python train.py --d_model=896 --head_dim=64 --norm_place="pre" --rope_base=100000.0 --rope_fraction=1.0 --init_std_qkv=0.0209 --init_std_o=0.0259 --init_std_down=0.0299 --lr=0.00506 --beta1=0.9 --lr_head=0.00354 --schedule="wsd" --decay_shape="linear" --doc_mask=true
Each number is 500 + 25 x the weight over the matrix's rms, rounded and kept within 0 to 999. Layers, rows and columns count from 0. Numbers have three digits each.

# layer 5 MLP down (transposed), 4800x896, rms 0.0299, rows 3913-3994, columns 336-391
492511437487537469466516508500447567539469539500465447511487468530467486525523469527545492483476478443466498470482515496511528507473485478513536479491509480514518495494
474554551470491488505549493484500512514501505573521488512522489483500505470456443517491525516537517587509524483494517458536484484481546490458461501518519469528466480475
524499508457488502507532515585497517472459442507511474530505514490476460488465494556516506489490514616535538518456479542514549512489542496485485495490487517511456506549
513515501494509508500508508495516484527476514488482433506546477521498499527490489485496520494500475403489496504493542471487454500528478499517491560473502465521496479492
515504477528490452532466493532506497486486487491519511485506497547501455510492509480477468502502493510502547491486535509511491525489455501489571413470538507511447511485
475506483506477484515497496490559504507526550484521475512511511509513504495499465468479494492490520557488522494481551491467498505473478472487518471491503507501512523509
522493497524489500490485515529486502491487490496505496534528485526487523482498529442487457525498519461436527509496464492468469503486535484494536487480479507526512496504
533522463508457495456502491459486521468478532495524489521490497485499495525523519459516548498517520487480476550466512512513431502496467469507464518528467505514512526461
455509504524496503496491494437498475525526530439559500499486508522507474509481510530476526519498486453496459495515488481492525536534516504492488486474520493478497518477
490476533545513414497480553511518484515503491494511466503458453489496493526498493504517519503541552520547504545520545520533478501476503510520517487468511506498515521502
549526466481505480518477510539539528528505498496522518500467513478522506469493487503504501461491486509508512509526491497503515478452486488520539495491523501523510472518
475502484472513500513496517487497492482517534501503551542464531482542518488510483502516501505477526493473461447525468509485486513501455507495521498507461518501433485502
506479490519474519504445510524506515525469491484496524508468483540499511533486528512494528505484486503505497520455501490557500504502465504506488481457487530482464539449
520507514505415510504471523490483518501506545524547566517496482521468511516518514510480527460491533537534499533535515474451500467502495480516451474426525536508510484487
464477504480485474488502497489526512482497487553475461510539525528524477567499548519490517495469526545544515455490491487543496474532524478462534527482510516506513521519
504493520513486555482495519468529499514489536499515499531474508472517524488529489527453476509499519546492513483478483513502507495499512506477512547470526501465484507538
511522502484523501495494480525497496460498513456500497536538493518508489541505485530496501506497495464503493511485514502502498521514473477506485507521518499488490525488
487531452484517498453523497532491474517506512495515518514499502495482526492549474490482488512529478457531520524479497517511488502517499539533556485529517486493469510524
549472495483536452511540495494497471522476523505493509491528512487440502484507466506508518488491464576509476472515506522481496476507525497499506556533498475474517496483
477486452443448498503524511515472526494470502499487523512490505466476496481508501420464478480469503581473477539534474518507481535524480548506475511449497498545452466461
469530508518495512480546516465500520553530488520524498505515486521508504504538530512505524501471492569491504512510494462483498473498485511493499472515526488491524477500
507530506514491537504483476506524462529490528487493501485484503471519522511504516572516505485486517434523501485524506499512496524477476475483553499532520518459500520494
535461474530488493501492495529495498525514505490456480494545461514543534482475516460514492502495452464491531500480494483523521517466508522468495459497477448476468551464
475497518545501503538520488544486532525483497524532474471509512517526508513500534505493505507526509516468502504543451485496530463496571478508478504498463492489519476454
535489477512488520526517506502514498496532507501496505503503531464507492504485486505508503511536503544482480503493490512508475488500485470480489491511499475479530484480
495505480456469501455474473434454504488501527480485504457493543473523496512451488452509531534511521492530503508509508496537482506516527485490427520521484485510528488461
536508503477525532475510498469535497514494472491466490489470471510510499515555499487506470525479502565485492479515514488524492532484481505524467482482534481492507488527
513478509516535532500499516510526486467481514466508550530494485524484505502471511535506532502502556481462472497522506491509520490484510504477518494528492531485472544484
487493508513512500535453466484511466505482480508530477503513498462460517511545507501518527526487538465499481532534512457482507522556482534510504497529516467525512467473
498491461490533518516488517475502530509466453438508498488467521480475517465484476486542514512499483493466482520471496460525503497520495499519488488505487557472504504475
513467518532486477495466492498545507520488503511531520488459503509506502520518535516487484471510510422473490524527512553440527543501498520461510525472503465517500466555
548482499550490522516512447467542520494505481512477497511553472510496465504538516531505500515459528511499449510543443479484532513479476539508542502491501484474519471505
486492492534527517492494474518460480474508523488535498514509533519492499502496478461507514506496492496509501505435461535512503504454495478540535522541488514510497523526
509532494527477473502509503497480521471509456506508522494472520500503460475546510454500519540496504503567458511531517497481502483468483492546528493490528526472505536514
473511474510513494495537515497488484503505482487517494517521507441498557522513531543500457492531520497504498516492520446488511460495512481530499489516500509493486501481
545481504471476465532518517492497516494530492518520492512490534520535512501469528490469526530522496490479495509497480485493555475520494526466508468439499461482481511486
474512509516480532504487475492468489506538483558515487515462530488507548534517504546502522522484520415529523488503527493502544500455459486542501499464511544489488500499
522490479507496495480472500541561459518464487511478529484479524506510520506484493462496481540477515504484524469525487477505494486531491518474459526471516491499534483493
487454492479491520449513518525529485502482490517490501532525493485548541463480476501501515499521467486526477466493509485500503451496538522504545485534472490507528501484
478523509462489531486522516461471505494525495469490471510488487496476496529487523500528478505491447448485482516498541508500542509441533501561466491565459510486489491506
508491468533454501481521475482515473463509486497440494497482516520472490513516505505487480474524516491469526469522463509478489516531517541497500466496513549537498486471
502535504529527492512523497498465537527505503534491522526466453480511506503501486504533469517499492484536493496517541485529463501517491495556466531489544502466506487509
487484466492479464479513547494494500483543497504507569503474466544501482484513482498477513508525483414481490479450459504495506469493508473531519488473523502511491509511
505507492492488492511473503503537504459545506502516515496510524486466502540509490476486493487526494604517480507520503551477498492541528524533508465472472496496470523498
452457510475486506488512477485507495507493492508516452524530486456510504491496521522469524473462518500498533514502467489515498525500481491472509522484495506523514500533
484482488495518533510473520514488503555482503513486452525497519517553483522521511514506486497504508444498508509498541510539477504516512452514533526520486453533521493456
526517506459560470488578467467527526495501505482471482505503532542497464494457476469484505461460528441519519484525502455504529504485530515514473510456491492468498442471
472539482503530514533488508532471511494514475417473515510469558493504503540504529487498531455518501460443486502489466499496457440508504538478489497518483474500531493471
431477493510521534515470464514510483512522495536507567455492502508503512521477500517483474493505493429480452515479480467507518521483511507533470505507475464481472456550
498481484504491485564519454522512481501510516510506492542513503503511471513521539505535530503507500485524510524512498533481493511504494498541489505499504508549488461502
491469487481516452489486489522554529480485500504531490526529507473500487465510482484531543531487496496525519473518527498507459452512465453518476490451505544490499551481
487500456506543448502481471483503545495490490520459510512482448477521479487517527478499518497557421440500496513475482485524481509511442519497480490495493480493529516517
538488515510464491504537524497541498536493512504493527510505466452458473493554519494487515467481498516501492567454538516456490512528517480503464530467481509526486499512
518548492436493528527484486495520527524522508499536464488459492512501481518553520550476491485492488520488498510459548481492552463518530527513514535506530479479476520523
518518491572475488511495493503504472451474508491508494483478535481541513496527464482479464453542519552527486503511499511488478490527463512480515528486508532500539505456
524466519491461540489514507463515491566521504488484492512495477488531518481483522460522493448506526440527472519556511523499535453461470464507506456562485522499475512537
479502503515466514537506468508524488563527498468497498476516503523519477514521517468476496470486539542511511535535543507492485492440537512479493495468513500476518496532
516450485498514504491493476488489525445531487487503528524514502487538480462527520495482480503456522497517500477512482489476505489486500455497494500496519500539544470514
504485537521528490527497503463531460537511538518530501485469476485533476481519503478499467487501547559477535468495495500505494500493488557439522532504537510496467496533
472529526481483487490463462464523493502450473468492494499524480496536457517505442523490529474547502519514506495516512524481535475517529481552446514529428527536491524513
513486508569508519484473472463494536510528510535503467528503487509475504473498529523504453470495451460520533510501489517512497478502460479447517485537481495522506490493
525508496481502470526530467527472496473507480474474499468505507478517498465497461501519513455471528492488459522528502541475509515491484474511483474531477446488492476467
490512465538519505490514498496492510490527483478461516500523555508461541517482510507518477525517536415427456484484498513526533494504521498491478489513515484518498482467
498506511476477460495499470502549495469501493486485499563519523465535514502534503460550537485489531508506477466525483513528494511524446484565522469518522509465483501493
510519475466505505475483491581495472521493544477517534493495502491486513491473554558500482473534537515521502506545524510498514495508499489511517536491512542506506487498
490521474524475520493498475489567484531456477491487461497501485503479492469490495494518478443513518556452481520523484486508494498481508487482488514532515486507510459498
491478485521492510499490460520471498498537488507504526468465546504499458496506469510477504513462487494502528530472480533499500507516491494470499525507497501482495477489
565506514566502509492470506515471517484504510512508495495498466498524551524488465505530481476479466474513510497475443510514486482483555512507507507511450475528472500484
452486487537506514529483504461491530495499508526482517507483496518517521505468502509525520471482489493488485488482466475478500517483542498438491486536516504520501486472
495500504474477486537491485459466502495525473496475468486462515496511490477478488529472511502525493481501506519485490459477460528490447495537501489475495452538492517524
492505470509515469477524520503498484532516487478499507493505506475445477527534482521502452543513499493507515520488487512493492494488518464510479445506524527510543521518
538486442512479511524506515528533515529478480451496495498489447525499533503491489512466506496461513543483535506557520487481510482515497478442494504470552513469553499484
519454502479447498506491543479504469515525510507482476472490496475509477496500544527475513556497505569500522495474489525511498491465511510525458463505460526496529478509
517510476486516515492507477504495547510430473516514487518477428465522451508489469483531470495539470522518515526507516482487522518462478540503526466498468491539476479476
531475551498458487460511499510482511453498505515509546479491476487515462493505530517502492536481510525466514516475483461478495468485512499447458517505529534458489553522
481483435532491466495482477530479458516466528486554481509493515512497520528528483489531520478512458508485479482500508517503490515529514525536502480505537533513544470469
498488479485486532525472481490512490519490496554495506500451560521526493475474469520468481532504503505500463466468502491543525540526509512506524516508523468490503533502
482491488522518477476460489461489496474507519509519543476474482524494524469475528501497491546483516474455461521487517509493488498480468523476502494538464524487521554469
500496522482506519513503495468511525501495520508525473497488471500495511485535509544550465504463491436506519544501552514484449486542501485459502491527537523519436510513
510468484475554546508490515419507488523475520513513477566537542504510486474502523522500488528508505313449517483490517494527479487497509510510514492509508551480525485461
470486519515518557520499526516482520534491544430501490502474493553493507484518478510523509470506515437531482475538518519506478521493565481525521521478497505479555487533
504529525500509507506543513483480551480512510515482488502519514494458513507480516510482524502509512523512505496543507519496459455462513464542564503509472504530496469492
# layer 5 MLP gate, 4800x896, rms 0.0299, rows 3914-3994, columns 336-391
543509516505486490505514501499515506510487501489508496476480493554523537519490521509517452495462515505507516483521487526489461507505523498496480525487498499509522548453
481499476506470488465487458433516483492476513499483548452502495521506489500521483510494492544514491510501498529466536488501526497494490492517511528528525476487492517488
475492493490488549478498469524530528441554446479499530508493474544483520460518502518443472506516523551520477475481492523517530507514514518515472472518466503537523501482
491457495461509506517512435473508536506489519519537471478459502516529528543490527525528466489524514528494539524475485470539518478543548493503516525546516508492537525495
487474513501507455517535495493508539516517543524526485485523489483519458535476536520496474503476479500485521514489465535496527502500523509523448490540505491488480515503
492453484450495490519538486480544504463464532537478471537510543465466479555495500512515485507478539513490481455533492503506550504514492525482487539506529477493481516478
578487466487431510452536470487464479468497498503524471508473481465534516516528490491529495520533504535529516495486524497510496487508524514480443472470523521498496504454
485456541506479503530503497500516481505489487484473517489495533506473499531501491510550546492472436524523510519479493474515490481504507463520510503492508513493520494492
527484510481485492512457485507510467523434541546492488491483520514511478480501493479505506533485529511500517506516498511516516480466500472485512490561468518457507507458
468513516502497476510479466492502486464525521475495534473478474469445484505460477532512502469479488522488529526496555509533493506470537524485506462539460460501471540521
489477485476476466446517468499503494504488505520517537498495502517507498496503514495502450502532513539550485501532523455489465507533541509491486495453516488511505521503
487498518504474507498520480508527487484472535480499513544475543518497465479480499497473505519535514511531501534476495533479446499517496502482482468530500535511490511474
506496497514489522497504482518507557508467474480506554515538506489482488503492481450506504507503487501536474538548512491465445475463519494503491512502504486551506471501
552550523480491491497512455492485478498519492473463537495498522507489583472504451531455498485509483505513458508497503520515524540475499509502480470489481481470480493546
481522474514496480502509509415477504504487507477508508565481484475496503450504514517529536483472498539531548489513463496527509481512515452509462552480500497425474544493
536518486506472482510530499527474559502499500489479528476503471500514536472488487483525524529503495527502545557494478472498514485507513450496480536489540489484517506502
520484473496501497488532510498473470510510457508482510517473451492510539505528536456486518471493533494507512502498474493508513501470479470499474465520513499509468459513
530486486481465507585495515484507444504512481517493541494487500528483483512529476490464505499470479516483491477511548506514491504491512501484472520510501468441507485469
497505459469495512492527504548498463504488510486516530474493488544531544506499450509484472502484488522515501516458486526491478531504462537465507502490451536452484505477
516551528519484495489488509469469476452506513535504526506485470501490482487506513510499466470505537519512507518513512483515542456516501494505551489519533481520534520533
547494473487483480516455485479524510490474498490476520513483465488488498506471489514483472458491495480512508454510511478503472494509559491473505491498539534519488508493
504474503481465514525514493470477576486503486539513554474481503491528517485494442488513506509475485496500530514455464469534468478498488482493534525498545512507497503502
483488488446467516475507441446480458506521538524484481499503463462490478531513491510477476505487480557494539507475497557497521512522488488533468531526494481515515494513
464471461490467483548503506463521476523480485558485518477490495506525491492485519480498488505475528546509480542464517475524494492485500486479467470443472452480478489508
546470519511446513535523467493523500490520490539495505464468505508533517554478465471517498493541484537508506503476455494514492487452504509515520477545516524506497513488
496536481480520464441548437503514542471529492494503488479528467499469498436512470483500480501451441478482449469522505553509524498530498533522515510501523493511500522508
545518518491526508543508496513486473490508487527510545494522487473453493529521486498491474463464485480486483533505475495504494488528525494480560528498510447485499491499
518494500521527479513492554480533481510510535561496487502530498496508516517523488494512463493512527493524463511489498481529476506495492490483512549470482456538547479513
502511528544467528491562498468458472470543524534467495469522529484488496538508518490479478479501488526529515484433460453483516463488481504445477490514494520511494485471
482502524471468470508519469459498478505511520506502547508524484501486508505504491507477494503499469532525520466551518492512442502459534520501460486516507470502493505517
485524487485509502486514526490484511521452528568465485508501516485494476497501506457500467500507467513501499462497559448525483477533481515501448561520500481513469482498
517497486497488503549512462443504507468508495498512503501495531507490516489534506497505474539550504523505492560470476505474531493512503530499499535508500528497546538529
521466567519474490524514482509494498538500523493523555519504499482501533496470502477528492535479492542535501515490551531510505505480557470528471476514442516520509503513
474508480537478492517486461472532509528490515523478497488521515511470517487502519461523487493511487504472503518498496515502488485485489474520499500517488464496488493491
513541443503535512488495460513529495463526467492495482527517475514452489485494486522543516480528474473508496474496496501515529477481505505476500495489507509496434518532
523558504475517565520491540525446503526476548527520470490494461486503532520492519524484489492515526539513476510512571532551486469443546508541493551534472500484457472473
496531539514477492526499486505473479474502530485470517444482462520516547482485470522510497460449509485513489478510511504497542503505523481471502496485481541450521502495
523492516550488452518491466516533475541514492494518528469492507524534501476491538475519506513509513514498509524486509526549501519490518496529493462500505514519542572495
487520493510484492520503476476463490485490494514474496506494475517534494522491531475475462507527495496515520502505524504525494530520487519513479491459472558463503500493
505465549514548474487499479528500511525506462507516514492480530476487518503485515498502461500460506471472486469493466489530482467500551514524530511515525465510492502495
514504518504460474492498506482518519497478536511518477493496531479504521499514545486531474471457466509467496509482478492538515512515510517448445473509522472496464475468
458482525532451507520513477478531511503510499526480484545540532486530463529473551489523477487486515518522522456507499516519494482514541494521487463492442514492516441516
493510491513556475497503533501496504514541453491479512550533552493501493491488488510492500531476479473522512468466510491508463535471460499487513509525539508543483487524
525493465506529432521497541493527529485513496482462523450504512525493511509500520469517520480511503508520525500534531510539463470493520494490518503546488473512495500493
499504475483483478548517501451536530472488499518527548564527525485506493499524498485507539476530445561510523504512488479492499518538512501502495526521474527519472452499
526538488498448465512486531537453499523471493524440518460495520503513500491509512485509489508542534500500457483460513452485475507466462474433511499477488533503482550487
485474495506487552508484483484498515519508529510498490520479492476526504493518523467475531464514480536535532485530522523540466450475499488505479507526519506486513506498
503491496460510486502542504473514523509464588476471510559542510482501458509510547485469499476505492529483512506517548487555503466478501489495453527488473486504513511515
504492497503477515497546516486466522480516528493480497472504518477486501483527469483500531499486504518499477507485578518472522441500490481501515511475509491501474494539
495530490496489442530489496459484503527471511505488516483504480483472453472494442518548482503529488501515479530490501536533423509498494510477504499501493496478490525495
497479490542489500488514498479490523474539474464477510550487509481461504473461491489514467457521473532505544481520510450479491456496530458493474528514490530543503511462
519523485494488444490477521479537484497480491521486550510513504489487525529487490518492511485470487517486501496522519493491512471534541484520487549538476509534534502512
494472521506488484511484483496520524479481481508508560518514534559537501508528447493482495466477497500528533493523511519481495510506505504518541473497463508503464534512
480496481488480471475495510546517534480515501525487493509529471511516502507433545443481480536504503523523482493490543520531448493497462465478486465499509489508525528506
521567502458449491503508512482513495478522550536513508484463490527507490493440459485490496483491499502526494513492500520493483469557503549468533502477459519457462500512
495504506500460495488486450477498490491484485499474510482475516495485499521506531513488529480483483518522553516538491491492435450494490521475474505472496537487498473514
535464538511489453511493514499522496473501501464522496488506481457505524526494534582481480555497519513450500486526488488483504507493496474520477543479513461501498518501
531469520526467537499494504490559487493503460525498465499465525536527495496520484457519473468525500524471490497519502499473483497540503473492502541493468483516523526499
492514511491485498493520495493480515464432540507505515488491438503499499468488512507506526483516465519489510542487445472510481504469526486504476549510434526505483560469
504542542471450527540540503507490520493488525511483484509509479478502503511530488492502435488487529512521478542490483551494459495531517521482544511538514482473497488482
523531540513438494534519500483484512491530493522473484520479476514484497516527538464516493496527487533494528482496484503460482434512504523500509514513514486474517497482
493498478497503488503507508500532488505502479500489485463511491476475499481536477474477482498521502483489492497494482488506477475497490529517481518507475508485485497524
488466460487480532510515445519484536474475518508492519518523489473515487515500550505488508485498519523523544440531531522510504494514539505517494504510526526499482462481
473501495521502489509568535471522471469503473506483538494558529486499514511494468524505512517466493517506514469518511524504485474498455489498489477513500499468466519460
488527526547494543548504499484506495505528457471493507514489488464451501507513489493516538478509475508482477459529486487504478490497495486509513480484498512482499496460
501479561491469510502469511512537527525481475547495490522507530524539492498493501490526523503513501508462496524504490458480522514507461487534493432537512476533484487536
524459516523501492464519519534488495474513568523524475520451465493506510508450494482540491503521490524497497507500501489483509438466507515493467499532501540523509540480
515497502528471498527509495528433467488545548513478553533500504510495460487533496501482516514501499518518509462477504461539506524449463518452520509511476485515501495471
498471558467501488495512505494464482490512504493480525481499504490493522533483529512479468519543543509497487518505485469489452450418515471501483469508490460549502510502
514503496490462497554546464505490508485514546472486557493499478481478477494552488531464492478487470505469507500509465471507482480487503451461499495491481522501447521481
471536504489481508470488511477471503441499494559461528490511528512467509492514486456506485485519501532505467491487474506555538535450530468503487495528465458481480495511
454532515499468512467528532474495482504526501519460519477529523504499464527515531521476506525487472507463447437551499493477475492474457485557548492500477506511489491511
490537513526462500490551520497513504479555535521488498481463535514505526518521514484481490484550498515510501462548522496503509512492556579530517512472506496512513515455
513528528536488448512531417472515499512531473477483509475484526468547514547464499509475514496485501512495524467511488522482484509497506476571518494497480492521474473489
511513513498507527464471524450508494516477510514501524522529508523575472450495493468476510495545497538476548480464469528467508505530528503464465528505486519464541457469
472480466479511484478472508506542527460501508523510506497486514522521484470472533523501534514514511487486510514476514501502516515488502534477536483543526491467481516535
539515483497446486528519471447464467473474504497495507471480496488495538490468541527493524476530516543483530545498501514471510452530462470480481512464471520539452495446
522508501460510481475535520496437488530489523503501453512484434506464508494471530518538516462508510504514515456534531483476470500511542498458517523492511477492505508514
505497511472493493505564465518476518525490498539500520509510455466497491474495508480542513510516525525475493512522497492476510518505514518465453488522525490482478519513
508534515479469507517485510452509508473495502493463527526479505533479499511514524541509501520503534508449479500510472516499514475503465540498452486497501497512507514519
492521506494490507522521517526490482448474525471466524501549535511484499498508493445520471552543508530520506515511485515508510466549497470513485542466506527536452514495
# layer 5 MLP up, 4800x896, rms 0.0299, rows 3914-3994, columns 336-391
449489491552487503458461464462498518476519495512519498507459499510492502485556506480444540498508511507512539509489489555459501506531451497484504535513497518481479499520
493508535511524487506497527542507491490512510464485467481476482504544498508529536460466503459496515500487503473516520511495475542521468488547474476510494501525539498495
526516481505483519530504497517476509501504457521467540541456499505480516504494567516455510511527512493490495480494493545524485521525504520508493482482471488527474509532
493509529488505483482473505481500504511497520509505491488544509465494557480481493545535484534495547504501431466488451496465490469545503510460519516488511503481477496532
499467520520472557505511549491490497507498494488527504479498476479550524466496529512510493496477509521536511505519509482505476540489484512510492491459489530485477490495
500509473510528498533474473486512487502532479485489506454490482485510502492483492543438524498469493483526529507522485498528525495499457530523505473554484449444461538480
482526459522518488534491506491560508527527495489465527511484488548480482502476475483456536477428541469500473484514465527499465459473477483495479489552455469475481521490
507536523485509489551504502526503521522492481494523520520541485468473503504519457500528506473486526492521511503493495464520483484494478512511478503496534451491516480516
524470497516504528447529478485559499505497449486514517528532551472508488503528503497464515469453505497466513454489501530455500499515527505508540527473456475490465465516
513506529492493484519513534477467511503527504531483496512492505497508482483523513509483545506489525502496489484484501477525537543535536510516567498498467475503538499493
520530515490492454493463524524472443465526458460514518514535473517527457535492495501473514453484535493504535496527523513483465476502485503532452470551507513472531528522
507526474490516500511480497466502520498500472501434521512544524485467502495555472498484486478493501484522482549503525501498476495528472500513460474520456465482514473478
521496498492452528479439483488471499496482483499499476504475506454509509507482520504491524419525491524478496568482510500537549508489476479534513472513545490515515467486
505471473550486464478496504515513513504488470485482506559508497466482488432504541527517516474517508462490454530532521459503495491517505526476513493526506462523482499537
445520475506500501484509492467487463506532465511500495481509498523517470509464494444469520527518493496479531499515495497495500510468500551550508461483482466510507483490
529509497482505501515516508499471551519459472551527510502504512498477504462485495464501482513483481518483526464515502506499516496492492508510493511494519482492475484524
505474476502522508538540492484567480497528472502526516487488493481457529548494497489503533446489493482473498503537471491502527490522512469501483523528531504483515472522
527529489500502507477502528493484464471512515521519496490543513493454489499527491496509516502540554494529469523497492519477547549501501510458483481523510517477507504551
500478508493472484456464483516492542454475557520469514492484519509461493493526537483531422512507436508483502495496475536554523470477520496503489516529509537547507527502
514505458447520528515519466540513490456475460493501525542495491529506528510503495509527488507516497478491481493507519498505512500485493544459487546473492520487499499478
537507471482498507527534509472498481533515512496503480484482473507538548507468484497516494503483498516522537471508473542493484506532524557464480485535460526488507510489
487504532514515465499474531505501533482447509486522495495486546483527445456536451487495479525534524524509458483481512503478514507523498498527511487486475546510554504473
492537489505495496461460495519466522505488489500468517481472502499536526492463522487494531455503445515496519503507547463469508469501507527444558525527470475515503476526
537509554484500527480502499489496506474529515568434496524475495491515454486488480500496525507490529504449524509510488519456473463458526457474525473548495498466540498519
477558495469502494478496498452493500489430525470506461545502519461491497496474528541492525524503504479465524520520507469516513502521520503496449516452464501522490484486
464510464526498459489487511541478478510479513523534538494471520484475520506470463494505526509490495523524515508547480522496514492491564498510524510527488523471486508480
467493497486507519486512469533518462476503479513512479484452465485478498500497535515512450501489474517501489442499460528505480439512483488513529494482490508513497493498
480489502482514511487522490568488507520563482535508509485516494534488487510494526498469503514506476515524470492489478494503507531508521501497489519503499468482513492515
510499470531472506456555477505463478446555481500517471478501501494496485524476475488472478518527495495480509485454506483471499532519510453453483514465506465525474515467
471511480509519509534536502499513501482532504457508507507513518458507462466495498510454525499475522490526484472497493505492499532470478484479531510502499505480509512560
488495482482503491501501544517452496461469545484499496498498531531468488471471494490495479519486501480467533499440544519485491520525546496508508463472526499497488518462
530504468510485501521501455513493537508452499472483538474466478506502490560513546499502493471521492510479486516533497494511478471537519514510486500518539516509534479510
504539532524477468507523489486478513531508491505476493461512478465495476500524451495507467530507535526499477467479472463552525452489503436466501484497528459498480504468
509496508529493573487499454530537466512513520516492501464494488460473480486494489477490479490519514483494495512468511524472509540486512509530506546464490487508457540507
462503510514479505510478490508502511504500481513503504461512482488478507462506532515483479466512512547512485485506535521497489515502519486514501527533481520473509487445
550485502503464524474521500532491473508506523490506485509500469506461525454500483530484481477523526529520480476548508495489476498481514500490496530529474509474486494485
475503504501510517475479524469510491504496479506516492501498502545462496449476547487509530471489509511499501496497507524493511484464483534535513465543523533496464498506
487491473467527493514456479479469521482495520446534519507523511476479478523469499519494470523499512485511488528484474534537459457495470524494476490500438500533538497488
462498463458512485559536514461457446503473513510453540487481534528456491523462529518529528486493548475493526494476491432520505476528498496528474547483507467510455493507
503496542469543508552468509498494486543484504488528526457501525462472523480513481481467512548486490510490486509510488506523538516536473466566469520486452502493500499476
462487506534492478514493475500476518489505498509529519436482493488514527476518469507538524478545494480510489496474497490502471551524524485501503491511491489514480537499
504469480499492490484506512521527518484472465508488501475470508522511537532514535442530473484515497510489440501477483495496479487564466452484490489480469504468501525524
513512540528483524519489475529476504543472515481492502493476497480518496497509546547517509496492488470480486498474512473518504494482501496463471526523543521532550514497
554552468522483460507499501514499523518470487496510532496526470528499489531470446485507485538505495469503485498491498469517470499502468532487497490495482508480469522514
488507497532509541531477472521504463507494505471539556472507501508531563503486513464501517481498529483475487509484497539486524502497472503522505499480554534482507539515
492511499520523504499504499523483486539474482500491477501547497481491495521504498501544474485517527489493458508501501483491527500516478467493486469447536493537550565508
478490476491512519471468570486494509536487512524461516496449488495499525476535537511505529479529531496530545474522501522492476489495457497491500513562504528481483501466
533483489445522496519480518554516480520492489466484442541516491506526499490573483492482466503440484502518518582516544516467501446529514501507471502527507495471545509542
515496499456531501480527507502496504475464480499504510474546513478526504498522486483491514484498531527486470499565524510498487467453531505480503506535488513468529527550
518504508493514495505502490491525511510473488492487541515468510504482463512459479521486508494491481510526481518484456477517514474506522524525514502520515439427545477549
507469490464504506515520465497511500507499464510499514470496529496471485493497473498500493495473480513480540496515475497506558482498485520457480518505448502500518512511
479511534544519491488496490464481483461532454536495494491472498444511512515522478527527512496508527507509477452461442485498499502477485450442493492452516459514498505537
534521487471502522466481466522496538452502547480498486513478479558532481499545532512537489487549456487477502501492466548471517500499466521521481522489513545532437482514
526518486521526524504525475496532524566491537455475490475544487511507498501476467505512500487471440523514523527482473517470496511528510472525507507474517503516464508493
514503495523457563505472486479524482488536519476556494525500494517560494511483500486522500491477524485493511498547511481537541451478485513479457505498545566503495511496
527502544470475477536531485516516513496502518458467524512461488472540505567481530517479461498504483500446506499465516492487477497470522516498490498486498468516520488509
498513478480487523497522497480484513543533492513491483470524469528516505548524503492500508473481530505508541530503482486485475486520557556470467490512527516503502497538
465526477508482492519482520471512520432457533493505544510549480517495490506496503518543480497525529493457513525531507525468526520471537474498515526513439505470485491540
497489484539517480464514516512481510545472513497563492468522486554525522520523515510506459489478522496451465463497523460478499465551493491483504485516564541454513486539
491480498527481440527507521484526534480483437485473521515486497522556506504507490487528494500488482503515510485517548500531517514489476489537515539472484480500465510481
485534484479497505509502487521493488507521477517480495541485517504524560568515495547479487505564486487513514457496497505479505513481552483509503497503501513500506520484
490520510509530526520536513456495515497502502477532479510478546465505484500501476483500520481502516487489517485560478545455473461474506538474496521515474523500494479548
477541506546474507454456458520518475505486439521496484512446498541490483503529516485523472500505510505516491521519508530500498482453550485494528519497478478490441511490
458471499505527535498462507463500501505499487540510492517489487512477480496486451467497501527525467466499464498469497458484502506517531505481480469516501472538442475511
533492495493497501514501489517524538547532524516498553514534492540473495459496470494524487522479546512526525491485487504500541480510520543528498506502493507473482487484
463496501507519510514531535525526499503535489504484491505482513501527514499513477494516504504513506471471495467471469491490524487501531515493458477524448484495508526484
472524496488441492521527465440505563531481485500471512488504474471532473555505524472514515484485506495499498504525450523512508513561494478522496479495442510462515486523
534502469505496514482481483501469517517534492514459513469510461544466535477562508509489534501514503472504504489562522521485469492445499491517531478423537494521506501538
498506491508470471473530513512538492476464483513481509540528479499497537529493443514476512490504503491514517479526486520528544475531548527512518505501491502472524500475
489499507548514498503525532487497518505516506467487485488495495547522524524483533518518489531515502501509438497541490516461473546506497474481494533538477538526474532504
463533505452465492518495448459539488525503483516476493509515479503480485458514533535488467521523517468479504513507509503519475479483497517492536558484511500488539501514
520507462525504454520500457524552495496511492497523496484487460509512516490509467539507517463474473487502470548527485564481455497474502526495484503512489539475503522517
479478520505481521459474495446467488496454498538489518463496453499534479508480483513515520538502536492494526518481476498486533499496496463537480499475512480492537549525
490510452498486492569502533523537511505463481517502475529539503474489471514486468513499493516475495458521485493516516525486531508503488493488516498462482495515470483454
531506478506502474498477514502492511491511466493462491445503510523504499517471551510444474474495501498494498462509540511468473518497468536490495514484469504521462483512
519492503520503467452515475504509527476487486469520490491528480523488480519500524474532507471485492502530509477504543486476499524525552544470491505511487511486530512463
450477512496514500513534469539496530457526506493504498475509492506510511503513510535470500503484481519486505516486484529452502479436477501537466450525490484496493546477
517482495490505455539502541481450516543437507488510513492488508505497494490497464454528514537493523514507511505500495492504536489464483507543497511524531507492502516514
511533485526479473478585498531470530480518498522495504466517486518529527478488466515543505526500507544510450481517485504484514497531496464488474495531486516545482521513
496510510472491532488495520481536518469469494479488482491432521533517448521529532553488510473504521525486520500542457454504469541514474491468534528510496476480535494487
464509469494508510483486505505545531523517487494524542512523469503525485482492489474500522538508505499482520481532549560451519461494530525499457521499465492449451514538